Weights of a small transformer language model: 5 heads of 64, LayerNorm before each block.
Each number is 128 + 32 x the weight over its row's rms, rounded and kept within 0 to 255. Layers, rows and columns count from 0. Numbers have three digits each. The size before them is the row's rms in percent of the matrix's.

# layer 4 MLP up, 1280x320, rms 0.0397, rows 51-100, columns 0-63
090:129115113104152157168177140135128121150084136088085156148063156109149123118144093178165163081153101140140140179096125100087093143073109104137133145123128156123079131157089138116153153165155096
098:150089098109152069136073116168153115125108096088152088112127114091147155191132099108136101106110146116088100149175162165148134129085097148142182149094129115087161140097098171142108136112154127
089:133076130142117154112119152082165135151127167132117135188127101156190143099141090103106120111157135149184105156092131202203142141168125081138085150137130153227104093152110155150144128149129146
080:098225158133134134123068134138101101174123148120182178116150107164168152131149171141166110130178023143135102077115199146139133097129129181184159136187119113131131145107083098097093125087169112
088:069164127142119162145112166110153063134089120091138000134103166123150133134155119173154066100131104100047108143073152144134125118070110132076078141159134114133138070125137127140185108142112118
104:159093183160090167114157089198093188157121137176084155101091074181126072143140113129169126097155144175174143078128129161183097174127148071123170112120146103070168124144169144205102125075137162
100:152057152103097112088129114143092148093086092138122197116126145106076128157137124128132132088117109136108142147088149181104123092130120152170144124115169171150112088153118114118184084094118098
121:123052103182133202126157119144113183133112173152141141131171109142125118108079115159124163101176084126127173208152133100177109142130126161118159151066124109171167087147151222151150105095085123
099:091109133157124146097120112129154148148107108076122104125070112166145119107145140118076123095229093152137138171140128155139135174053065128105109115097184196105122129134144117148116082116096169
093:130085107111140105097106165038087165151113131181143169135131107157153145146124139105131179120179120136117110195112158129108150086091159106158202128089114165157153158163140101163085134150110101
106:143141127130154101112120141078171133050125088164165139125155158095185184094143129109099122147134170180102091107145096103137115106156150155133051074125145150064081101076152139137116136135123166
092:128161212121147106133165135137127061116127110105114140094129110100117086112151148138117084097146196127123146080149139137103147085143081160153137137140079127092125150155183113121154154147107158
108:150091138108130134150128121093059116118119115171148109137146183141176160153104099189115081124178105083154131135173099132163110132121134142117091148099130153162073144104123173110125149084122075
095:130199156165140089123083143153116094151138168088178140101117136101138187152124081198166194050112101173116097158119106122144109124173116155094128103109117112148147126145166089117201141160143131
088:093038185130100123080146157170157113142140105119135100103072127106191143108137069156119114111149146080173169176050113148119115125125115133085171159131119156108213101092075111158146129206171152
100:104183164103071082133114103143101109200104154080155137170157163100164123105081184141097129157209133128175105096062113121116142107146138149159135103164157105138132082105155175157129123114123114
098:140132184108082161132124103126098117189116105102137140076142080090128087105179091100117157179138186090116146110104105135052154140120136147148135115189083129109114155147146136169143101138112110
094:087201109124096118053135101068123177060117134129132161137092132076138128069143132074060131109086139099082155095169133135101149120134121130162117129074167098109109121035114135098091148131144186
087:153134118050052153105114108130095154188074116133092139111154099080096051093141104150073185127138104090112124186137119128121103197161177143133053097103137104153156109082093084099122149163121121
092:149125136113086141147187072127120132132122072153147127136096091128133151153153109091142118097136103170078106095114154097136139129092107126110145117187148142144069124121127122136131119098066102
097:137086147170091102101090163115123136139153079109113154132056118094104143118090105130133145144126112116144141108131130083127100129096242125138150118111124107122133161120138147121154066131110160
106:146156149148077092146109140131098128103194149182090124115088114113162141164169201114116109121162119149072169172186145149121158177135143171140099099070146120113110184075113129147168163129142142
100:153164102124151141125155142146044080155128148098179133088155110190133117116166088133125125127145094141140148144109070179179116155083156165069108112127135186118141177146131135098119126120120156
096:073087133167150039122117158080106180162181179106162080134094067099152156139122141141164153127132093142120168123111130129143132116115096122205076161148114159131126144163129130172109131149155080
106:118166124119073100093201102107128093175124091170112142143146124143138121142085091121132128109146119135128140122132094132100031089114146167158082153170178162109079102081158159108122106107117157
103:108097104150134154094150082109102109136129099114099146158128145150131166103137135193133166087140127117089101167096142075140131138133161112068132147125087174137127027103132130167170135175135152
091:165134192166107184121160139122069147077103141109160178110192122086075084105200117155128080129113129143089154094146112126139102110165099159149116135195139131139119113184118066129133113126138123
080:147072171169169118172137051150161122093153123136121187148148100113119110147101105140152116116148145161104064105125149149088087139152175146091129100105163132087151158061165164109164090085135124
101:127129199101213123111097140067161111128105190083138115128169144142122146078122125124130158117129168131198121166117127139121143111132091158148109138109199171116110155097142128077167159085131165
101:106168127156140092121142049136058222102176071110090095139072120115098103121140073137134143218100098165116148100138129106082127063127105126129161128190122146123115105109145181122097099123134131
090:107127146113107103116165197097091066166110108196127153147111123081092147136089103169100159168168156124220130183120109142124151103115107135087107083119100123065158092140115131081200104137223112
100:123103136166099132128167108154065087170132073143096153154126113033091161122135168219156154147129140151138127134113115114142102113088150152078149109135066109151134121120109151116143172076124089
095:140157149119120106137139102067068137118072163121118182090109185060138131150122236105134155124157145137059174152166073130099121120122146133136104148088183078129101142120159156127097126131116114
096:145107122149092126101065135116150142155099101094130126120131122109126135149115153156052101131201110110100150152159135097088146177090199139070101154127147116148095140114130138123112179136127184
088:129099113124135168129103136160097103145154166161165075098140123159136135084157116127096165172141164103153168154126093113186120130081110165058144077133093163116136139160128186138119129100118148
103:115115122202082149102105176111092179136144134123070123059095195102156132177139104137112158101132176097133153067114155173136159105129169115144128100073128181061078148141106147126145093109134148
098:123178091130126146151150101121082148130086151093173140148219107109137061113112147135133179145128162081186116166188126126139150125153177134120176199133093138197066146121097151107172079123189090
101:055144093082071108083126111152116115168209135056117114106098114139160160120138121179098157145148129160101119094120098102139105119095095098231152175154109100164124153129160139222122110113100070
095:099181189147052129089152141104148114066081142082174159127117163160184107132128126119124179103120147136146122138140090135132145089143073109190101136154114101163076112100139140191106130188131114
091:095164113141117195156118110132121101194123139178170148134069157160115109136115148104085124098141161094069121113084141122157138143087149136076188040105137183056106088127109093118106177095142113
092:125110079120105090128129072112107105182131092150186135151108107121105190154123111166089125156156176115211117080130102137089089101129078114061137179067157105084146092162125140154117099189162087
114:139106146099118117076114094139163153137078137162112099136134103190148183143061119151086186086116156176125117139068101142168112160086131176159068136148125146119104115154096137141157120139100136
102:131197154152088121125137151147125135140058096141116163091156152121161163132141183115099185067119117133074140154171129103105167113177117061183138111114175129158126108086165088148060090102093121
094:108095146111137149142138108173054191165075086100132149095085109140145105136116161073109137163109115134122113131117130113153136102096174149125082176048053118046117130198112078081112171127130130
086:110137061119191138152147126143071137132113097084100150112108101059188130077142131079119138117149125172132137128137170158144078162176149130183102150109114162152124149111122128229104110138111135
100:085101107125100149136189079092092189136137133121118140092153151119097083120139127147157126120145159094094125211156117152092136063093074138139136135161142155125133095092139082141120152101105106
091:101109108147095129093160063060147112152139082150165132124188129159178106147087183113087100114150178116100115159072123090168137115113094108165107122116161096098137059147105108160120151173190135
103:094129095124112094196155106134113121080126078147131097126120105130222162079089123094091110127142119082150102154109185169090133174161135137150146159160157119108133119086152092088113158110112085
106:118041100130121121104142122144112105134164137167135112089146134084134085155107094147159105180066152087116097164072117128110105178161137071102203138113138101074160105112150107127145175141105086
104:116152162113106075143156116102085172114078129082121065127126140135144074118104123119110136140097110176087135182195165093142084104121085117115090131119123115131117144171120087153147076126158171
# layer 4 MLP down (transposed), 1280x320, rms 0.0398, rows 51-100, columns 0-63
086:158127130183037077122104142138096144114120129132147114094108106125150143093079125098138161072151162094155103108179126161180123073176116154113157128121161094167149106147141119127137141091100135
099:130161112157129109142161099133107141067144153115088128135099177172091129055120155116123116122130129135142158186162197136041094144128175083087144083088170081150110136062123075153146069132120129
088:138220145096188103132144122112117095086144137164108144168129146077180119098093133138178143065122127132129158118131075142164108093128129120142165086066096089101083117155135154081138132113116135
085:088120092118114113151110109111080119108148188126117138155065152151058141093116098146148115111091111109160131109080076150127107110165104153146119083150087152115152125070210110125151143101075106
073:169181183134181175137126149123145105148144090133171205106169166072119150176187073107117165101130114148112097176124128129123087143115123138060127196070117188125123091103117133163127160078098105
102:126178161143103135135189143116129111200124160129124135173164149101161129152131129114173127110103080093210105111137139146160091112076201059121145082160101068132107123127099143140151095176062137
109:129111157153081113092138177127141167089164117092097091157161114147108090151137137125134084123108121097097160090170094152100171145081183079161201105102158139090139166181073118099103090128133131
112:155126110158122126166178118108111129134188133159153153166128100094181143094174047157093153088109110103113121119092156088138104116107085112066129118085145147135167120115159162098099125127086098
099:145140103118192149139087140134154162162136156153147097142121157126116151165113117077181096162131105134134105143112093107137145087153086113164106141099161082118069108138139095112099123080176217
079:146175134111150128164198196120142109074158114140104230080151132125093087090165150074114175133084131160146164139107145116119121080041119141164132127165153094159183143075163151169127145112119130
116:151087063085099113111133123143130158095120130116166162154093097141179192109098134119131080087108143071128121060110150181109125135109161104099104136183146154134144158108127153121095102144133178
090:161083069102190156113120216154155152093142112136163056140105084119132097116132123160195093114071098102106086133134123104155101147125109066127124068141143106155176153150134107124139189111155104
102:141146123139096158178123123208153221145110109134120096123096095155100136162117143123124146125147121180159144131053107149128123117077111159124113182147112127087077132131162149079127149128173174
106:096141108074108100113137123107132158051077131108106139141125090112162112124113208139081061111138150116087097136151122103158180126075138106106151050172177121128088147101148164122067102127133129
094:163192119091132097150081201134125114116110108105110124109135079177132107141121113199166144097009138111130135097108139064132120187111131131135131217176151105107184096154150113162135170119124097
098:091080131127082091131130165126119142129108123138123142202148133089135121132191134220098129128149127117112139148153147077082121144152099137140124102149141131130133160169155151116109147111079124
101:159147104131152171161155168106086141079094163178101172110083192191132088132148124143105117101119122174108062194121102067173098055104107125114141090153132120142141143137119103090139177103157181
095:136127152131133077096109124147175115116130121137144161147134134127109165081133161187170147106107124145142137153125108180171085096206131115137153169143108183105133165078157061172138163132136132
084:129140135116177125135139145161137128112156099147123216110127152113122115119107118112101127145112135116139112165131143139169085113078093085143103055099164136182182153147105132132124122171193170
092:177167159110103084130055163118145063111110166161119143121152148106135105152105138140155149100151133083198183151151125096109098127147209169182152162051117129176146166118114111131183084140145000
096:163139097147119159101138162114101115156157129120138136079114145108151136164180123097106104041111144125115093169115169111117151113112111138126088138119116149089164157100181084126148152172094166
111:121082132092139173095107100119131125080084108139136121112129158109057145170152085132151136143115158113140079117125091114155097112128103097112137104133097176223175127165143114088115113117147173
103:107125111175110101163095158105187097120173103121076146160191127140119172102065068157154155130112092109135096170169162099083160073137204104126165154119117132175140099120147148118167152117135140
097:155144132120090090132140129126144092118233128138160129146128135087145107191178142123125139116090138161161103146231047112129114157119104166140175112117121124103148148115138086128154143120079145
100:163130114080114123140106137145117103094134172113075090189173140102134214103083170188116101166081120134104112117174159100090162158126098135076148119124075095109133139162143155152112128132162189
098:105178152160096113146193166092151123126173087105204162077140151122177098137102118111116180156135109149138173079125177107139120145139190133193098096113124112106130157122106153125160134139134165
090:102120106105104118137112146074151166184129134129163128090081095128122158144091120073096169085146140112151077133151142148109097180120087093162138134120139133089187159125131085127132113147086111
081:130152041202132128141105135132116163113163160132109191154135125163083145164111095168135179077141169091160154165169147136199092165182111091132166167156126128183176106108166117139130152165094087
103:130106157134137109170177134161162122140169079125127133138105125115111122118091078118085098096134139129162161139121115159108128110053132079176172140159121153119148133121124103107148059138129088
096:168161082105225180120129150127186073076142201157111152155123127136120149146100112133082092115158157084135122137079092147182187153122145085140115098131122138130136118134165089135145137168136141
086:143166128160174143146091156158079068113170102186117114096129123064126157124145136107100131155121096167163160152117095103116125221103129134030119204106161114141141122175158131098102168117063136
101:141137150128109175134128129143122130118096170108090079132217135116148135143111112083144157156111138057119186135100081171112151103163165124122165139149144050104072128096133147098031123157118151
105:106143127134144114063123171146156170117165119138133126124142081119120097143111074154098090130081104129167144070144101176096140140148094134057129144099104140096191067143160111095145129100205141
093:117159077142152134085166089093134128095069166097172129141151188120117149095138150149179144153080126148094178105192147133147086130102163101152094127199142138129103130085095096154129149112122132
094:152173108091137122110134115082034105119157125101108091154109187132142172115123114102140096092113149040208161118136102170161199120145128094147119099129164108120125102165152104096094124168112091
093:078072226109174151140151092156142140160146145142154124200133075159085103149138158142116127135100160116103090209110090151129090126138139161091090158179195109154099067127104165152136149160092127
096:140144126103196181120076103139141107131136142148157105087139166145086028178136107159134150126129091097078086083101090132106077148114098148108092135173089099098109141147093126136144196082075174
076:106198175082169118118190134140116097131174080150103163061129152178111146112185117109150107147150147189123112141064136175132170097111101125179156143090134153131096123107154108142107131119052127
102:169159079158089097155105048100139100129121163152115130141096062084112092125119092116207041169144147190157165114114170141135142131193157088148136110077103184144162072141127100139108101071172166
098:162095074152146088140123098122180109070079092114154142099150192120098079155165135158161170126051172098099129114114148129080090148181073101133096128163110103102145099158150128133138152127200136
090:145195183105184114101119083104067121126158127162092114125148092079175126158110110161121124102113117113138139111123142117097103103171097166079201097114194078126150132119097139144120104108126206
108:109042149131110108108123118142106133168102089106109082105138202159120171132105191090088154132107130134136123094120115143127204122131087139131141094089136144136067108163154178123130154121157182
103:165148172097125118121104118165146134138120082153106121079125168133167129101130127114079119135124125106068150096099132136147103198124184154195062085136113127153161093178098142181166185122171118
089:113113116195136042146134108143164166112153094211131079098053144106116127164133115142146134123126142106114131123156110101117144121139115141065126077164155108168117072143132148144085107147101160
085:151117170100140170130146162164135148161173129142123146158132094147135093141105128119131088141117114146103047167160093128191084137184141144127156089184047085073177114103163101091155147141115151
099:129149155151135134172157093190121114132138143165148150101119180142134164178098148148119169040111124155143200162177089133151117132119122073131133157159172067086098171186139149138094112146079127
086:163102078130155085095105153083144121102095139134106151154093141086076176162155106142185116122083118124173141102099074146135113096150074108125145105144072065104108074078199131075163145139106076
106:164125097147134161098099159072166137126133149139132195153207144111162137149171141164164125152125117160150084185170108171090116151173107137096134161147151196078141129110105103181149205142127077
113:187123121131120151148131129159112135093094201081170127087161109154160090098073098148076159185134120121142111154131094101125126086144127140170188115164112098129129103154122144155189119130170184
104:139135106119136171128124094136160231138145122088103117103077174060188137115151091100123148116094115023115147079123090118116137121124125142143112121131150129101085081140121098109110083099109102